{"num_hidden_layers": 19, "hidden_size": 96, "num_attention_heads": 3, "num_key_value_heads": 3, "head_dim": 32, "intermediate_size": 256, "vocab_size": 8192, "hidden_act": "squared_leaky_relu", "norm": "rmsnorm", "norm_place": "pre", "norm_eps": 1e-05, "positions": "rope", "rope_theta": 10000.0, "rope_fraction": 0.25, "qk_norm": true, "attn_scale": 0.219, "bias": "none", "tie_word_embeddings": false, "parallel_block": false, "extras": ["some layers without attention", "local attention windows", "value residuals", "short convolutions", "an embedding shortcut", "norms scaled by depth", "capped logits"], "init": "normal", "init_std_qkv": 0.0371, "init_std_o": 0.0, "init_std_up": 0.0371, "init_std_down": 0.0, "optimizer": "muon_variant", "learning_rate": 0.00229, "lr_mult_up": 0.838, "lr_mult_down": 0.7, "beta1": 0.93, "lr_head": 0.00605, "warmup_steps": 0, "schedule": "wsd", "decay_fraction": 0.856, "decay_shape": "linear", "final_lr_fraction": 0.0, "batch_tokens": [8192, 16384, 32768], "max_seq_len": 1024, "doc_mask": true, "train_tokens": 152900000, "max_steps": 8423, "dataset": "wikipedia_en"}
Each number is 200 + 20 x the weight over its row's rms, rounded and kept within 0 to 999. Layers, rows and columns count from 0. The size before them is the row's rms in percent of the matrix's.

# up: layer 4 MLP up, 256x96, rms 0.121, rows 201-236, columns 0-95
# down: layer 4 MLP down (transposed), 256x96, rms 0.0956, rows 201-236, columns 0-95
up201,097,160,202,189,167,218,197,217,219,225,136,178,210,179,220,165,167,209,165,182,196,206,201,205,198,204,182,235,188,186,215,235,194,218,187,209,193,211,202,207,194,195,187,205,197,179,199,200,205,193,194,160,183,205,166,202,224,192,209,194,223,216,156,230,213,189,193,198,211,187,205,191,174,184,217,179,186,210,169,187,238,229,223,243,205,177,161,198,189,174,186,192,192,188,209,209,198
down201,094,193,222,166,220,250,227,174,196,209,186,162,194,226,240,216,209,227,185,212,212,165,209,200,176,193,206,196,230,160,173,187,202,213,206,221,182,201,214,206,181,202,229,200,196,202,182,212,150,215,180,252,197,213,181,216,218,185,210,200,206,219,194,244,172,170,208,178,223,190,173,219,196,215,200,229,215,211,213,197,211,210,203,191,181,232,185,191,190,195,214,212,197,217,185,208,212
up202,098,201,218,211,199,207,195,228,163,217,215,182,209,201,188,232,220,236,193,231,162,190,212,204,190,213,217,201,203,204,167,207,179,208,214,198,212,201,247,207,184,181,196,167,170,188,172,180,200,194,187,184,194,224,183,213,136,178,218,172,245,201,202,202,183,183,208,197,184,195,218,233,192,220,196,226,190,192,199,195,206,189,227,227,223,212,206,225,192,229,195,184,179,230,182,175,232
down202,101,203,177,195,219,194,205,200,226,213,200,200,188,208,214,189,188,131,210,183,203,204,187,181,189,210,201,205,194,186,221,210,187,190,190,182,185,149,206,231,212,227,177,201,220,202,202,193,196,212,196,183,187,232,229,213,200,192,212,228,155,225,166,183,227,187,175,212,210,193,195,173,228,182,178,201,231,179,192,206,191,210,198,237,186,160,180,176,222,206,195,196,250,164,210,192,224
up203,097,188,177,211,206,192,175,221,192,210,165,180,211,169,180,223,188,210,217,185,202,201,175,167,196,197,184,197,218,207,224,242,193,225,186,209,219,157,164,221,197,174,217,202,180,168,175,220,188,187,211,235,161,182,211,197,165,209,154,216,177,214,204,192,205,210,182,175,220,191,230,198,179,190,219,207,208,180,168,180,187,218,219,201,212,186,178,186,172,173,210,187,169,199,206,183,186
down203,103,210,205,206,199,227,220,226,209,168,165,183,187,196,198,196,196,167,225,175,234,198,185,208,208,192,181,183,183,221,176,181,162,242,174,228,219,196,202,204,197,221,240,167,188,254,184,201,209,195,166,175,206,199,192,200,223,226,195,189,202,170,218,202,203,216,210,209,218,217,154,164,178,194,199,225,183,201,179,197,183,203,230,220,167,175,205,191,195,190,210,204,213,196,230,208,212
up204,089,179,227,212,223,185,240,197,188,213,153,210,196,204,163,181,179,200,193,191,182,184,222,184,211,180,235,152,220,207,241,181,219,211,158,194,195,199,197,212,183,205,226,199,213,185,207,189,203,202,234,217,205,197,194,202,203,218,172,217,217,218,204,196,209,222,207,189,209,159,206,224,167,194,225,189,184,207,194,169,221,207,216,221,200,246,197,228,206,171,164,211,211,230,220,189,194
down204,098,237,199,200,175,223,167,216,205,200,242,193,200,218,212,171,207,197,209,171,214,223,184,193,176,231,196,257,204,210,202,225,184,224,215,151,233,184,186,199,196,178,170,199,171,203,178,209,204,204,186,209,202,193,208,222,146,195,197,191,219,191,216,185,186,190,183,192,178,245,172,168,213,231,221,195,218,191,208,202,220,185,205,184,210,173,185,185,173,214,194,200,205,182,189,188,177
up205,099,240,205,202,202,191,243,162,174,182,178,164,169,198,179,207,185,175,244,217,169,209,204,190,189,176,190,207,175,181,224,215,180,221,231,197,188,207,180,223,212,213,215,178,190,210,203,193,218,200,219,191,191,202,201,192,198,132,202,208,184,219,177,185,201,205,207,228,197,190,214,198,217,168,172,201,231,217,200,157,222,199,193,195,219,206,172,186,218,191,223,209,165,208,211,185,203
down205,100,196,229,185,208,191,192,171,223,154,195,185,203,192,172,217,176,220,217,192,222,194,186,224,206,182,228,218,190,206,156,175,197,207,218,185,209,199,169,216,205,156,184,218,189,216,203,220,206,214,209,237,215,225,224,242,201,195,185,146,197,195,170,201,224,211,210,230,196,190,219,200,226,202,173,200,159,231,178,228,194,207,212,203,213,213,185,176,217,212,223,208,197,222,176,182,190
up206,098,188,186,220,201,172,194,211,222,233,197,230,215,184,219,218,209,187,165,207,209,212,195,205,199,176,207,199,203,157,210,216,225,202,188,211,217,193,239,243,202,208,192,219,215,214,187,211,169,231,173,252,207,193,222,205,212,172,216,183,241,186,202,204,170,190,202,207,171,226,199,239,188,215,196,210,182,203,178,192,222,201,196,190,232,215,194,198,191,192,250,197,198,221,234,236,182
down206,105,203,219,222,186,213,195,161,172,203,230,185,179,205,194,199,207,203,204,198,206,196,225,172,187,208,225,150,193,196,202,231,198,217,209,192,204,175,195,187,205,225,202,189,189,156,164,184,174,208,189,205,205,168,211,174,233,223,188,207,190,216,186,274,174,179,206,214,203,188,184,198,217,179,243,175,219,227,201,230,214,191,208,181,177,212,220,205,192,214,202,197,187,164,183,197,199
up207,094,166,138,203,221,210,202,209,195,222,225,166,218,201,194,201,185,200,201,209,180,205,213,168,222,207,174,195,247,205,216,203,222,220,206,193,231,177,190,166,190,205,187,189,167,206,177,176,210,211,252,178,162,180,227,204,196,180,228,191,215,199,225,184,192,198,228,170,181,231,210,215,169,186,191,215,192,211,170,199,190,217,208,212,203,211,203,206,196,206,190,199,175,213,183,231,171
down207,097,203,184,212,229,220,203,181,232,157,198,218,211,197,191,250,176,178,204,200,245,201,178,178,158,194,243,213,173,214,219,198,204,209,201,205,212,196,195,228,208,234,218,219,201,195,191,205,169,186,205,188,219,225,174,204,207,225,204,222,205,189,213,198,229,179,175,202,205,183,193,227,190,179,188,193,214,229,255,207,215,211,172,221,209,177,162,196,218,198,203,175,193,214,216,172,196
up208,103,194,229,185,181,202,193,226,233,213,243,218,172,198,195,211,227,175,196,184,207,229,195,195,218,206,172,207,173,216,166,216,204,175,228,209,202,180,193,217,195,166,204,216,197,226,232,149,213,196,237,201,204,184,215,173,224,202,213,182,219,213,183,227,199,232,198,214,202,200,179,209,216,174,190,184,228,223,219,199,184,178,196,214,184,230,202,223,166,182,192,184,188,169,192,233,230
down208,104,162,209,203,172,158,190,186,193,191,183,219,184,238,178,213,212,180,168,191,239,199,199,188,195,202,228,219,160,224,215,214,185,187,225,227,229,210,184,193,186,172,225,222,172,190,193,185,255,209,183,183,195,201,186,186,186,202,200,173,185,203,211,206,185,192,180,191,204,187,156,164,211,182,194,196,206,224,224,180,176,214,224,213,220,206,192,213,199,223,204,195,199,204,205,251,220
up209,104,211,230,165,199,203,202,191,215,150,221,201,201,203,199,201,218,219,170,180,210,191,185,174,184,196,170,157,205,168,206,160,210,250,191,218,217,156,244,183,199,170,194,201,198,202,153,209,196,199,204,185,162,197,198,206,203,238,221,196,154,203,216,216,181,169,200,203,205,185,185,174,202,204,194,203,198,184,175,203,218,209,194,195,187,195,184,195,200,189,205,198,235,187,176,223,190
down209,105,160,178,210,186,172,219,222,203,242,198,174,230,184,179,209,224,220,225,180,214,187,222,204,210,219,214,183,241,204,198,198,190,191,191,184,204,209,191,199,221,232,184,204,181,222,192,185,180,195,219,223,248,192,196,201,180,218,185,189,190,222,170,161,207,201,210,180,180,229,188,217,172,197,233,197,171,208,210,206,165,183,180,204,166,233,210,182,190,237,222,207,219,187,232,210,199
up210,103,182,162,205,218,204,199,181,197,185,234,207,202,180,208,203,206,179,199,213,216,186,193,185,214,213,197,216,252,214,177,197,155,187,199,192,181,202,189,211,217,190,200,181,221,179,216,191,223,237,221,187,220,163,198,219,200,195,194,168,202,199,190,180,213,196,212,182,174,163,172,192,240,179,209,178,213,164,227,213,224,213,183,196,220,207,210,190,191,195,168,225,203,184,187,185,131
down210,101,207,166,228,198,183,169,183,212,228,209,215,203,186,189,212,217,239,180,211,180,202,203,203,174,171,220,219,218,208,201,230,220,216,189,200,221,173,243,210,215,225,200,216,186,206,204,160,201,197,212,180,191,235,223,200,196,190,211,209,194,198,195,149,172,228,242,207,250,217,225,186,184,209,205,178,212,204,204,151,202,194,232,202,200,205,208,186,242,190,209,194,209,178,206,215,200
up211,097,187,199,181,192,211,229,193,253,162,208,197,204,206,216,216,234,180,174,203,163,215,178,179,205,158,216,207,169,200,203,227,176,230,207,235,189,197,190,200,249,198,222,231,207,234,179,220,227,181,219,197,211,162,196,211,210,211,217,192,208,206,216,203,182,176,194,201,180,189,213,156,192,196,169,179,191,237,224,195,208,203,220,216,214,222,211,182,199,225,185,183,212,197,198,206,199
down211,099,214,208,192,207,209,180,222,206,233,214,159,202,203,189,199,217,211,216,206,195,186,180,207,214,193,211,183,210,208,229,185,225,181,207,227,195,157,228,219,196,183,204,203,212,210,216,220,239,218,223,192,197,201,253,197,187,224,190,186,200,157,199,182,211,201,155,188,212,172,178,221,162,184,193,207,188,249,228,191,180,199,201,193,158,196,207,209,234,228,198,184,183,209,217,177,235
up212,115,178,209,145,195,189,246,200,202,219,177,195,170,166,206,210,205,197,243,199,174,189,220,205,204,201,184,186,190,195,181,214,186,211,181,234,213,183,196,220,216,202,185,205,189,177,180,160,184,222,200,192,183,189,184,226,201,191,199,187,233,191,219,210,170,190,235,205,181,189,158,184,197,231,184,188,187,217,221,194,157,212,193,187,178,196,210,187,176,240,176,195,209,171,205,204,240
down212,108,215,211,166,233,202,210,171,191,228,206,214,199,200,204,212,191,196,199,206,161,206,219,174,170,202,183,190,164,184,167,208,188,228,186,214,196,213,210,215,215,216,231,244,213,175,193,177,169,200,186,202,180,239,224,180,180,164,202,182,210,189,199,211,202,186,228,200,160,176,204,187,197,183,232,165,176,218,204,215,206,218,172,179,170,229,216,210,182,219,182,182,213,176,197,197,233
up213,100,184,216,212,192,192,213,219,201,225,185,170,195,221,198,211,178,213,169,192,198,179,188,206,195,236,195,189,209,200,206,211,181,217,191,232,200,212,201,196,217,213,179,207,180,247,177,166,190,181,201,221,180,196,190,220,192,240,185,212,149,259,206,213,226,199,234,220,170,221,218,168,228,210,183,187,157,186,192,162,193,181,183,163,208,203,194,218,210,211,186,195,207,183,203,200,184
down213,101,191,186,221,170,213,228,216,191,208,187,173,208,162,224,228,187,212,208,161,206,203,177,160,194,221,171,204,220,178,196,162,200,194,206,202,174,194,180,224,180,214,200,172,181,215,191,189,229,203,177,200,200,200,186,205,185,197,177,209,189,218,175,193,179,193,204,164,166,189,218,202,166,216,177,213,207,168,214,206,183,182,230,195,216,179,189,202,188,157,223,158,187,225,243,204,182
up214,094,178,187,175,216,207,204,201,197,186,167,196,200,169,204,185,217,171,203,202,187,207,234,191,221,177,196,195,207,190,255,202,157,181,208,196,207,188,180,215,173,185,194,190,215,196,178,229,203,190,174,225,171,186,214,172,166,161,186,209,190,180,173,208,191,245,209,197,202,193,211,186,225,198,190,186,205,186,189,226,193,194,210,206,202,220,194,182,179,142,209,202,159,215,245,174,200
down214,100,199,158,173,177,241,192,205,221,161,201,173,189,240,182,209,183,210,173,187,207,188,186,180,215,223,169,230,190,183,217,218,213,213,215,213,208,222,182,155,182,189,166,205,176,204,177,217,178,208,212,192,206,171,212,204,215,181,199,221,196,202,204,176,215,198,192,203,240,183,206,189,215,153,220,224,241,222,187,183,174,187,186,202,168,182,183,193,176,202,208,224,219,209,209,201,203
up215,097,236,229,189,150,199,182,212,180,250,189,206,235,173,201,171,211,195,195,184,189,203,197,182,177,201,163,211,238,189,200,176,189,197,185,177,212,201,212,214,195,188,188,213,208,206,204,196,229,170,208,204,219,164,205,206,233,197,190,214,219,183,224,207,181,226,204,184,174,234,205,214,180,232,208,195,215,202,223,189,212,180,166,210,214,182,207,196,178,182,173,167,230,249,204,198,214
down215,095,194,221,234,193,188,187,196,205,204,201,236,203,201,215,152,216,209,188,180,183,207,199,173,226,183,183,155,181,177,171,185,185,249,205,185,209,188,178,201,203,211,240,198,197,191,200,259,187,158,188,206,189,192,221,196,204,239,188,224,203,200,187,198,231,195,191,191,215,195,201,216,174,177,191,203,170,236,227,197,222,241,220,200,197,202,196,190,207,204,227,179,183,181,217,183,214
up216,101,232,196,205,196,162,208,203,215,169,190,195,237,223,197,168,200,182,224,213,170,222,227,215,179,201,194,203,216,207,192,239,176,215,214,183,232,223,189,164,216,209,240,178,196,177,192,213,241,227,205,157,187,213,183,234,186,221,180,185,197,181,169,176,202,210,216,180,196,167,204,229,189,187,200,200,194,229,191,172,207,190,207,199,171,222,212,191,215,196,184,188,183,201,204,219,233
down216,095,233,206,206,205,203,240,224,183,177,221,212,224,202,179,196,151,239,180,185,196,185,185,219,161,222,207,216,193,182,182,168,225,225,215,195,227,189,226,179,212,195,183,206,200,195,165,167,212,195,190,173,215,165,225,197,204,228,215,200,177,211,186,203,230,233,213,173,173,160,220,204,197,210,199,202,205,181,149,215,190,199,205,202,208,185,216,209,173,215,211,200,195,177,178,215,201
up217,103,181,196,229,177,209,171,185,209,179,214,227,199,192,190,219,170,180,180,212,196,218,189,201,179,213,158,189,176,186,227,234,173,197,207,180,193,179,178,191,218,185,190,168,214,220,188,186,206,202,166,182,179,186,192,231,220,148,218,185,204,169,223,199,170,177,203,197,180,159,215,254,189,189,223,212,216,196,220,182,197,218,203,223,190,196,211,215,200,206,217,198,208,196,239,226,180
down217,099,189,170,181,207,215,220,225,154,223,209,192,200,211,198,209,197,234,196,159,199,186,205,185,221,199,236,229,190,221,158,184,227,196,217,174,228,231,208,211,200,182,189,200,218,215,231,200,220,235,215,216,187,221,201,206,187,199,209,184,201,222,203,242,204,211,220,197,183,195,194,195,198,237,188,217,187,191,190,234,197,197,211,149,203,202,205,228,249,156,217,209,215,200,190,191,212
up218,110,231,199,211,182,207,184,182,203,223,230,216,167,189,214,198,220,189,192,225,171,148,217,190,188,211,182,201,209,213,207,210,197,183,224,193,163,194,206,199,202,187,191,207,210,180,178,249,165,229,202,229,188,174,170,200,185,216,200,192,197,182,186,196,231,242,197,165,190,174,178,183,223,204,211,216,213,179,187,196,192,204,213,182,175,170,213,179,223,207,172,219,240,192,188,201,244
down218,100,180,187,189,163,207,226,212,211,192,229,176,193,191,194,238,244,179,211,191,210,207,215,208,221,228,204,199,163,198,193,225,136,163,185,207,181,191,185,203,232,201,205,220,191,211,198,209,185,194,217,187,201,179,201,240,192,196,201,219,200,237,191,232,219,211,181,163,168,192,169,200,213,207,221,182,218,199,221,199,155,176,178,225,218,199,207,196,177,180,223,196,190,209,196,181,199
up219,103,180,193,192,207,188,178,205,203,185,185,183,196,241,221,160,170,176,177,231,206,171,229,192,198,197,185,210,198,188,202,193,196,220,186,195,175,208,223,227,221,184,177,206,223,191,173,126,194,217,224,208,205,238,220,206,219,210,193,187,191,209,192,171,174,236,210,242,201,156,195,176,212,210,199,177,185,188,222,181,226,200,166,221,208,183,200,188,213,189,189,194,196,205,212,214,195
down219,100,207,207,200,192,235,221,207,172,223,219,201,223,174,180,202,212,194,192,182,193,206,186,208,236,198,228,190,217,147,180,233,188,157,203,201,206,191,207,177,199,207,176,217,226,226,238,237,196,183,223,197,214,155,180,188,166,210,195,232,209,189,217,196,231,187,167,193,212,227,232,191,211,203,215,192,237,203,213,205,169,221,188,195,201,224,177,180,217,199,178,210,208,217,194,221,177
up220,099,212,202,193,204,212,208,228,228,217,218,188,218,187,208,194,205,257,164,211,245,204,190,208,202,206,233,151,163,217,201,167,219,201,197,175,215,207,186,177,196,219,170,198,218,235,207,197,202,200,190,214,186,196,204,190,170,190,216,203,196,177,203,199,204,253,195,202,203,189,249,249,175,199,197,206,165,211,222,185,185,205,196,198,195,207,188,202,214,211,197,180,199,197,234,177,166
down220,098,209,215,222,190,181,189,172,187,175,200,202,174,216,194,198,210,171,233,203,164,227,200,198,227,172,155,222,228,180,219,233,202,169,208,213,188,196,213,206,204,195,219,192,210,193,189,186,174,199,216,203,178,239,206,186,229,224,170,199,187,223,229,190,192,172,225,165,172,175,161,161,219,206,204,187,249,208,198,194,224,218,200,214,225,196,221,187,197,191,189,203,204,210,212,221,226
up221,101,236,178,171,200,171,188,227,169,202,206,216,205,217,206,232,196,221,214,217,166,189,218,223,197,184,181,218,208,187,168,177,178,195,205,195,184,246,187,188,206,179,190,233,190,211,216,208,215,190,187,187,192,207,190,228,178,209,223,211,195,190,182,175,213,188,241,162,206,200,193,226,220,184,197,210,194,189,218,200,186,166,186,211,252,232,183,245,246,189,207,189,195,209,223,199,191
down221,097,220,190,239,177,194,197,182,194,186,216,203,214,174,198,219,165,195,167,197,208,215,168,195,214,216,224,207,174,191,163,220,184,220,187,209,195,240,199,232,192,191,208,219,210,191,189,178,195,221,182,209,221,205,218,199,216,189,207,167,220,229,227,188,187,184,159,180,215,163,241,188,223,205,171,259,214,192,209,244,187,208,233,207,200,202,200,217,205,196,214,174,202,216,198,191,213
up222,091,213,186,206,189,183,205,178,223,197,195,185,205,179,191,224,184,160,193,199,146,210,203,192,212,156,176,224,199,232,193,197,214,188,204,194,219,207,209,177,194,211,211,193,211,218,206,203,227,190,224,192,153,200,247,235,197,204,192,208,197,182,202,156,195,181,233,218,169,205,205,206,187,222,183,220,197,199,206,176,219,140,206,201,211,199,167,201,212,225,237,214,229,221,217,185,202
down222,098,186,234,218,213,200,170,237,171,223,191,212,219,216,188,153,193,201,162,208,209,186,193,239,194,179,239,210,196,218,244,222,223,184,202,193,196,193,181,196,210,209,204,193,215,196,177,173,199,191,192,183,199,182,197,189,221,179,175,216,223,187,199,194,212,191,177,195,219,196,151,202,189,177,185,184,183,208,235,216,212,227,171,187,219,212,174,219,239,216,221,171,168,174,187,207,192
up223,099,246,181,208,187,208,231,232,188,204,213,226,207,188,214,212,196,189,200,185,217,211,193,200,203,178,148,195,218,198,215,177,202,180,209,213,163,230,197,158,213,192,194,204,205,232,198,211,175,212,188,177,153,200,200,202,240,170,223,207,229,245,215,188,220,197,199,238,222,220,211,206,189,206,218,219,211,172,173,173,216,207,199,179,215,203,196,180,216,188,175,234,186,183,182,183,188
down223,104,173,212,209,204,196,227,194,228,237,223,240,240,204,220,201,207,211,223,213,219,201,210,196,207,194,210,209,205,168,217,198,207,208,235,227,217,177,202,182,222,170,221,193,215,211,189,169,187,219,190,254,209,221,184,177,205,181,202,212,210,193,158,200,197,177,198,222,228,199,193,219,205,233,207,212,210,193,170,221,200,205,232,192,190,177,158,172,232,167,169,182,219,210,190,205,181
up224,094,170,211,224,214,241,218,202,190,224,187,189,211,249,236,207,167,204,214,221,215,224,197,239,226,235,184,170,190,198,188,163,206,193,191,187,185,187,219,217,207,172,181,214,197,175,175,227,224,195,144,199,187,210,211,204,234,204,200,182,209,176,203,201,182,227,209,198,200,212,219,190,209,174,204,203,198,178,229,190,193,213,225,228,191,194,215,221,203,208,197,208,224,216,206,246,176
down224,094,202,195,204,157,182,177,210,194,182,198,234,217,157,166,186,212,192,208,213,177,189,200,159,203,167,192,214,198,214,204,228,236,209,204,192,218,222,192,190,182,207,185,170,162,224,176,192,185,169,233,195,227,192,198,211,185,205,191,205,193,208,206,202,217,158,228,198,210,208,204,204,223,206,190,206,207,209,169,220,197,177,206,166,206,217,201,159,189,181,199,202,169,154,179,155,197
up225,101,174,173,211,223,201,238,202,181,222,183,217,193,187,163,216,236,216,199,206,182,171,191,225,181,188,208,189,234,213,177,198,207,213,180,204,189,194,208,176,201,224,230,214,217,206,173,194,188,198,188,226,212,182,178,205,214,170,229,190,192,199,195,211,233,182,214,210,207,225,165,187,174,174,208,179,196,191,184,249,185,162,217,205,198,186,199,217,185,172,195,225,244,196,218,245,186
down225,097,213,186,218,212,246,157,199,206,210,173,206,207,226,212,134,206,183,198,196,203,212,179,213,198,184,203,207,184,221,181,182,182,193,203,196,155,214,207,207,202,174,227,160,223,160,214,229,206,210,210,222,238,195,206,206,219,198,178,209,186,195,180,213,204,210,193,186,192,214,211,204,201,185,188,184,197,190,204,178,167,220,153,210,209,185,197,216,152,179,187,203,202,221,186,187,159
up226,101,207,187,216,178,205,188,231,211,185,203,245,209,197,182,195,227,172,206,175,198,212,189,182,242,189,227,208,206,242,209,177,202,197,158,205,181,213,267,210,206,195,202,176,220,199,196,179,182,204,167,193,199,197,209,172,185,207,206,190,194,225,216,181,231,241,197,185,210,185,199,210,215,201,165,205,231,189,222,198,214,204,220,158,187,172,186,161,192,202,210,175,208,217,207,206,222
down226,101,176,192,174,258,184,220,156,192,200,186,162,191,171,209,224,172,222,199,242,211,202,181,213,171,197,222,194,150,185,207,196,238,188,250,213,218,193,168,172,186,190,213,203,181,206,205,204,218,203,188,192,204,183,215,195,225,196,198,215,214,195,207,191,198,175,180,192,224,231,212,189,203,220,218,190,199,192,169,199,189,204,200,221,187,207,233,207,202,189,220,237,182,199,229,199,173
up227,098,233,206,218,218,202,214,171,181,226,171,189,213,193,206,189,194,180,198,210,192,202,203,227,183,191,190,181,227,204,202,203,219,182,196,189,215,216,189,163,203,225,195,212,183,237,240,199,163,193,178,216,222,216,207,205,197,160,218,206,185,197,197,201,222,181,218,180,155,221,247,161,221,218,210,204,213,193,180,178,211,193,199,170,191,210,215,201,208,207,144,183,197,146,224,196,206
down227,098,202,164,170,198,241,186,235,232,162,222,211,204,241,178,215,194,187,163,192,224,210,180,219,224,176,175,192,189,207,192,191,190,201,205,210,204,209,216,179,188,207,217,239,214,180,205,181,208,207,201,188,195,172,229,219,174,172,205,175,193,212,214,185,229,230,160,205,209,195,177,200,195,167,214,202,183,168,218,220,218,228,186,221,192,185,196,231,176,202,208,241,201,186,196,201,177
up228,103,193,216,173,200,210,214,185,199,222,179,221,171,191,198,224,210,234,205,211,207,212,194,187,226,246,224,194,216,235,214,193,218,194,203,190,214,211,211,175,194,203,192,203,222,207,177,216,225,185,236,200,214,204,235,232,163,154,195,201,229,202,180,205,199,193,201,185,206,188,212,208,207,199,198,175,214,214,163,224,192,158,196,203,261,216,221,210,189,225,163,192,224,201,183,240,186
down228,104,200,217,157,244,192,179,187,186,227,188,210,222,152,221,245,226,207,228,202,198,179,214,240,202,195,230,226,226,187,184,206,203,170,211,197,181,180,196,191,197,216,194,207,208,207,204,163,201,163,193,220,193,230,209,204,212,194,200,165,225,178,197,208,197,170,183,160,170,194,199,206,190,194,195,184,212,204,195,190,196,217,221,200,213,190,172,237,230,175,179,224,180,220,192,190,179
up229,092,232,187,212,191,218,180,230,212,236,170,207,204,253,184,206,206,213,233,188,212,218,183,162,201,213,213,206,204,242,203,177,199,217,205,197,181,143,215,217,164,183,215,224,193,205,193,199,226,202,199,208,218,206,206,204,204,217,185,229,209,209,165,190,180,216,218,189,219,191,230,227,195,183,194,178,164,186,162,209,182,179,205,167,216,182,220,202,227,181,217,186,185,180,183,201,189
down229,095,204,206,183,245,190,199,200,221,206,235,201,194,184,201,193,177,178,192,192,173,193,230,213,221,217,179,225,187,186,196,224,176,235,215,200,189,240,187,193,244,230,182,213,229,228,225,205,152,165,215,217,200,207,186,165,240,186,196,185,199,211,232,193,193,207,187,204,186,225,196,195,179,208,195,208,207,167,198,245,180,196,186,192,197,215,171,203,170,222,210,195,215,222,204,228,187
up230,084,152,193,216,178,210,193,184,195,216,193,197,229,212,203,203,231,212,209,230,201,192,189,243,184,188,189,218,218,176,209,157,233,221,211,193,223,197,209,167,202,190,210,206,180,201,220,214,246,192,205,201,165,205,203,225,192,216,234,204,184,223,191,218,210,194,218,178,204,183,195,189,221,245,197,195,172,177,180,201,189,242,175,169,192,234,228,172,195,200,232,176,182,197,217,200,194
down230,094,212,208,219,216,181,243,212,227,184,153,177,214,208,240,204,174,186,206,176,195,169,202,176,162,196,239,186,200,194,180,233,221,212,193,207,177,172,203,201,214,189,236,193,194,204,208,210,178,200,169,215,149,170,192,178,219,155,194,198,220,205,167,195,198,191,174,191,198,206,196,223,185,202,200,195,227,188,230,204,202,194,226,220,215,183,187,175,200,190,203,173,186,207,206,165,208
up231,100,191,189,191,217,174,225,191,211,182,198,219,179,203,216,206,200,177,243,199,177,234,215,202,196,205,189,189,220,187,198,175,202,209,187,220,206,200,181,165,185,183,193,182,212,218,171,202,163,183,193,218,189,216,218,208,173,204,248,217,196,175,195,201,183,192,226,180,186,191,227,226,215,211,233,248,223,199,216,208,175,211,215,203,197,184,203,182,229,158,200,131,179,221,195,185,189
down231,101,216,197,176,187,214,148,179,199,215,180,183,190,213,190,208,207,185,163,187,184,192,206,173,164,175,183,175,150,200,185,191,197,222,216,184,205,195,212,163,187,206,198,216,177,217,222,169,216,210,175,209,149,204,198,194,210,169,194,216,201,192,208,229,172,193,187,217,168,219,205,192,197,207,209,200,173,209,185,204,198,199,238,179,223,209,192,218,190,198,227,230,249,202,183,223,232
up232,112,215,162,196,200,192,199,188,171,193,167,205,232,206,193,192,205,226,181,204,209,230,202,204,187,153,186,209,202,211,195,190,228,216,188,193,223,151,182,225,184,159,226,214,193,218,169,192,199,232,193,203,197,184,239,195,212,198,217,215,216,169,215,209,218,191,190,192,190,242,215,213,184,197,202,199,180,221,181,206,203,184,170,222,224,215,179,215,182,186,203,234,176,159,165,226,222
down232,109,234,192,179,215,207,172,189,174,192,176,204,200,192,190,186,189,215,195,210,209,206,185,209,215,184,175,195,201,207,219,211,201,197,182,191,217,147,207,256,182,157,196,207,182,204,204,163,210,204,188,169,202,201,229,184,210,189,208,219,212,224,224,237,210,196,186,194,227,246,256,211,158,230,203,169,202,220,169,189,200,183,187,175,229,204,209,205,209,210,205,189,205,187,198,209,233
up233,097,194,197,223,179,224,243,189,199,214,193,201,165,230,192,196,210,164,208,210,209,259,216,194,216,204,174,204,225,163,215,203,174,215,184,193,208,202,180,221,162,155,187,223,191,161,184,167,244,199,180,197,200,187,194,223,209,167,208,174,245,188,210,202,221,235,226,209,200,204,196,192,201,182,195,220,214,190,179,178,190,193,224,190,192,205,205,216,187,203,204,182,197,190,185,172,197
down233,092,209,213,218,178,201,191,183,206,203,195,229,180,179,196,187,171,223,199,217,185,222,170,154,235,259,207,191,195,252,204,204,193,192,236,209,182,231,189,213,178,234,207,202,190,212,186,176,165,160,182,202,196,193,199,172,205,233,198,194,174,199,164,206,194,186,237,198,203,185,201,181,224,158,192,220,185,190,201,212,168,197,179,193,210,207,167,206,210,202,206,199,198,187,203,179,186
up234,098,231,211,235,204,228,188,231,178,194,204,186,215,214,195,206,200,231,173,240,177,217,223,197,239,211,202,191,203,210,208,208,195,163,177,224,258,188,183,200,226,210,210,221,165,219,196,212,227,206,187,232,202,239,221,178,180,193,228,197,193,187,214,195,192,210,190,200,210,195,196,174,202,172,187,191,200,198,209,197,217,214,222,173,208,177,191,182,218,208,250,181,203,208,219,168,234
down234,098,185,176,178,199,157,238,191,232,204,213,215,165,222,195,203,219,205,192,166,223,170,196,177,170,187,231,193,163,204,201,177,194,219,217,189,166,213,222,186,184,188,188,180,225,193,205,202,191,177,207,174,217,200,216,268,202,187,173,199,198,203,216,220,185,180,220,218,180,230,194,233,227,210,202,221,205,173,194,205,211,183,210,200,191,187,206,209,188,180,165,184,207,241,194,211,207
up235,100,233,215,220,201,209,179,231,177,162,212,189,186,188,173,183,190,194,247,207,173,222,175,213,190,177,198,208,193,222,213,201,212,190,203,159,172,202,177,202,178,186,188,204,206,207,219,201,211,213,200,185,198,168,201,234,177,234,213,214,238,190,217,202,213,199,192,221,199,184,173,234,230,218,225,161,206,200,210,199,195,210,201,199,188,164,196,203,185,180,180,207,200,170,213,248,247
down235,103,208,196,210,199,187,181,181,200,209,237,157,197,228,204,200,216,207,200,196,157,190,207,218,207,207,192,212,204,217,189,208,210,183,207,175,204,198,206,201,166,191,179,220,183,196,204,220,212,205,175,207,190,205,180,214,224,197,216,216,244,223,199,172,245,188,188,229,183,210,209,234,220,201,240,217,174,181,200,195,150,194,192,249,199,157,241,201,192,173,193,201,187,198,223,220,237
up236,099,192,173,201,212,209,197,185,171,198,187,181,216,207,219,228,180,189,205,200,245,219,207,216,209,163,196,179,225,199,209,204,209,226,190,180,200,192,184,174,184,228,185,221,237,202,200,188,200,234,184,214,234,211,165,211,232,188,224,212,163,195,197,220,220,186,205,234,208,204,175,172,177,219,228,211,186,167,193,213,186,187,173,192,174,196,195,177,146,236,171,198,214,184,219,213,202
down236,099,207,186,212,200,223,205,182,197,202,191,193,212,188,200,157,165,175,176,203,178,202,207,194,196,204,184,206,223,170,217,212,252,198,161,241,196,204,179,164,202,204,241,216,224,179,209,185,214,209,197,222,184,219,199,148,206,200,225,233,218,222,170,174,217,241,200,198,235,211,229,221,206,200,180,206,181,182,207,188,198,210,218,193,210,186,228,185,199,176,190,227,205,167,214,207,209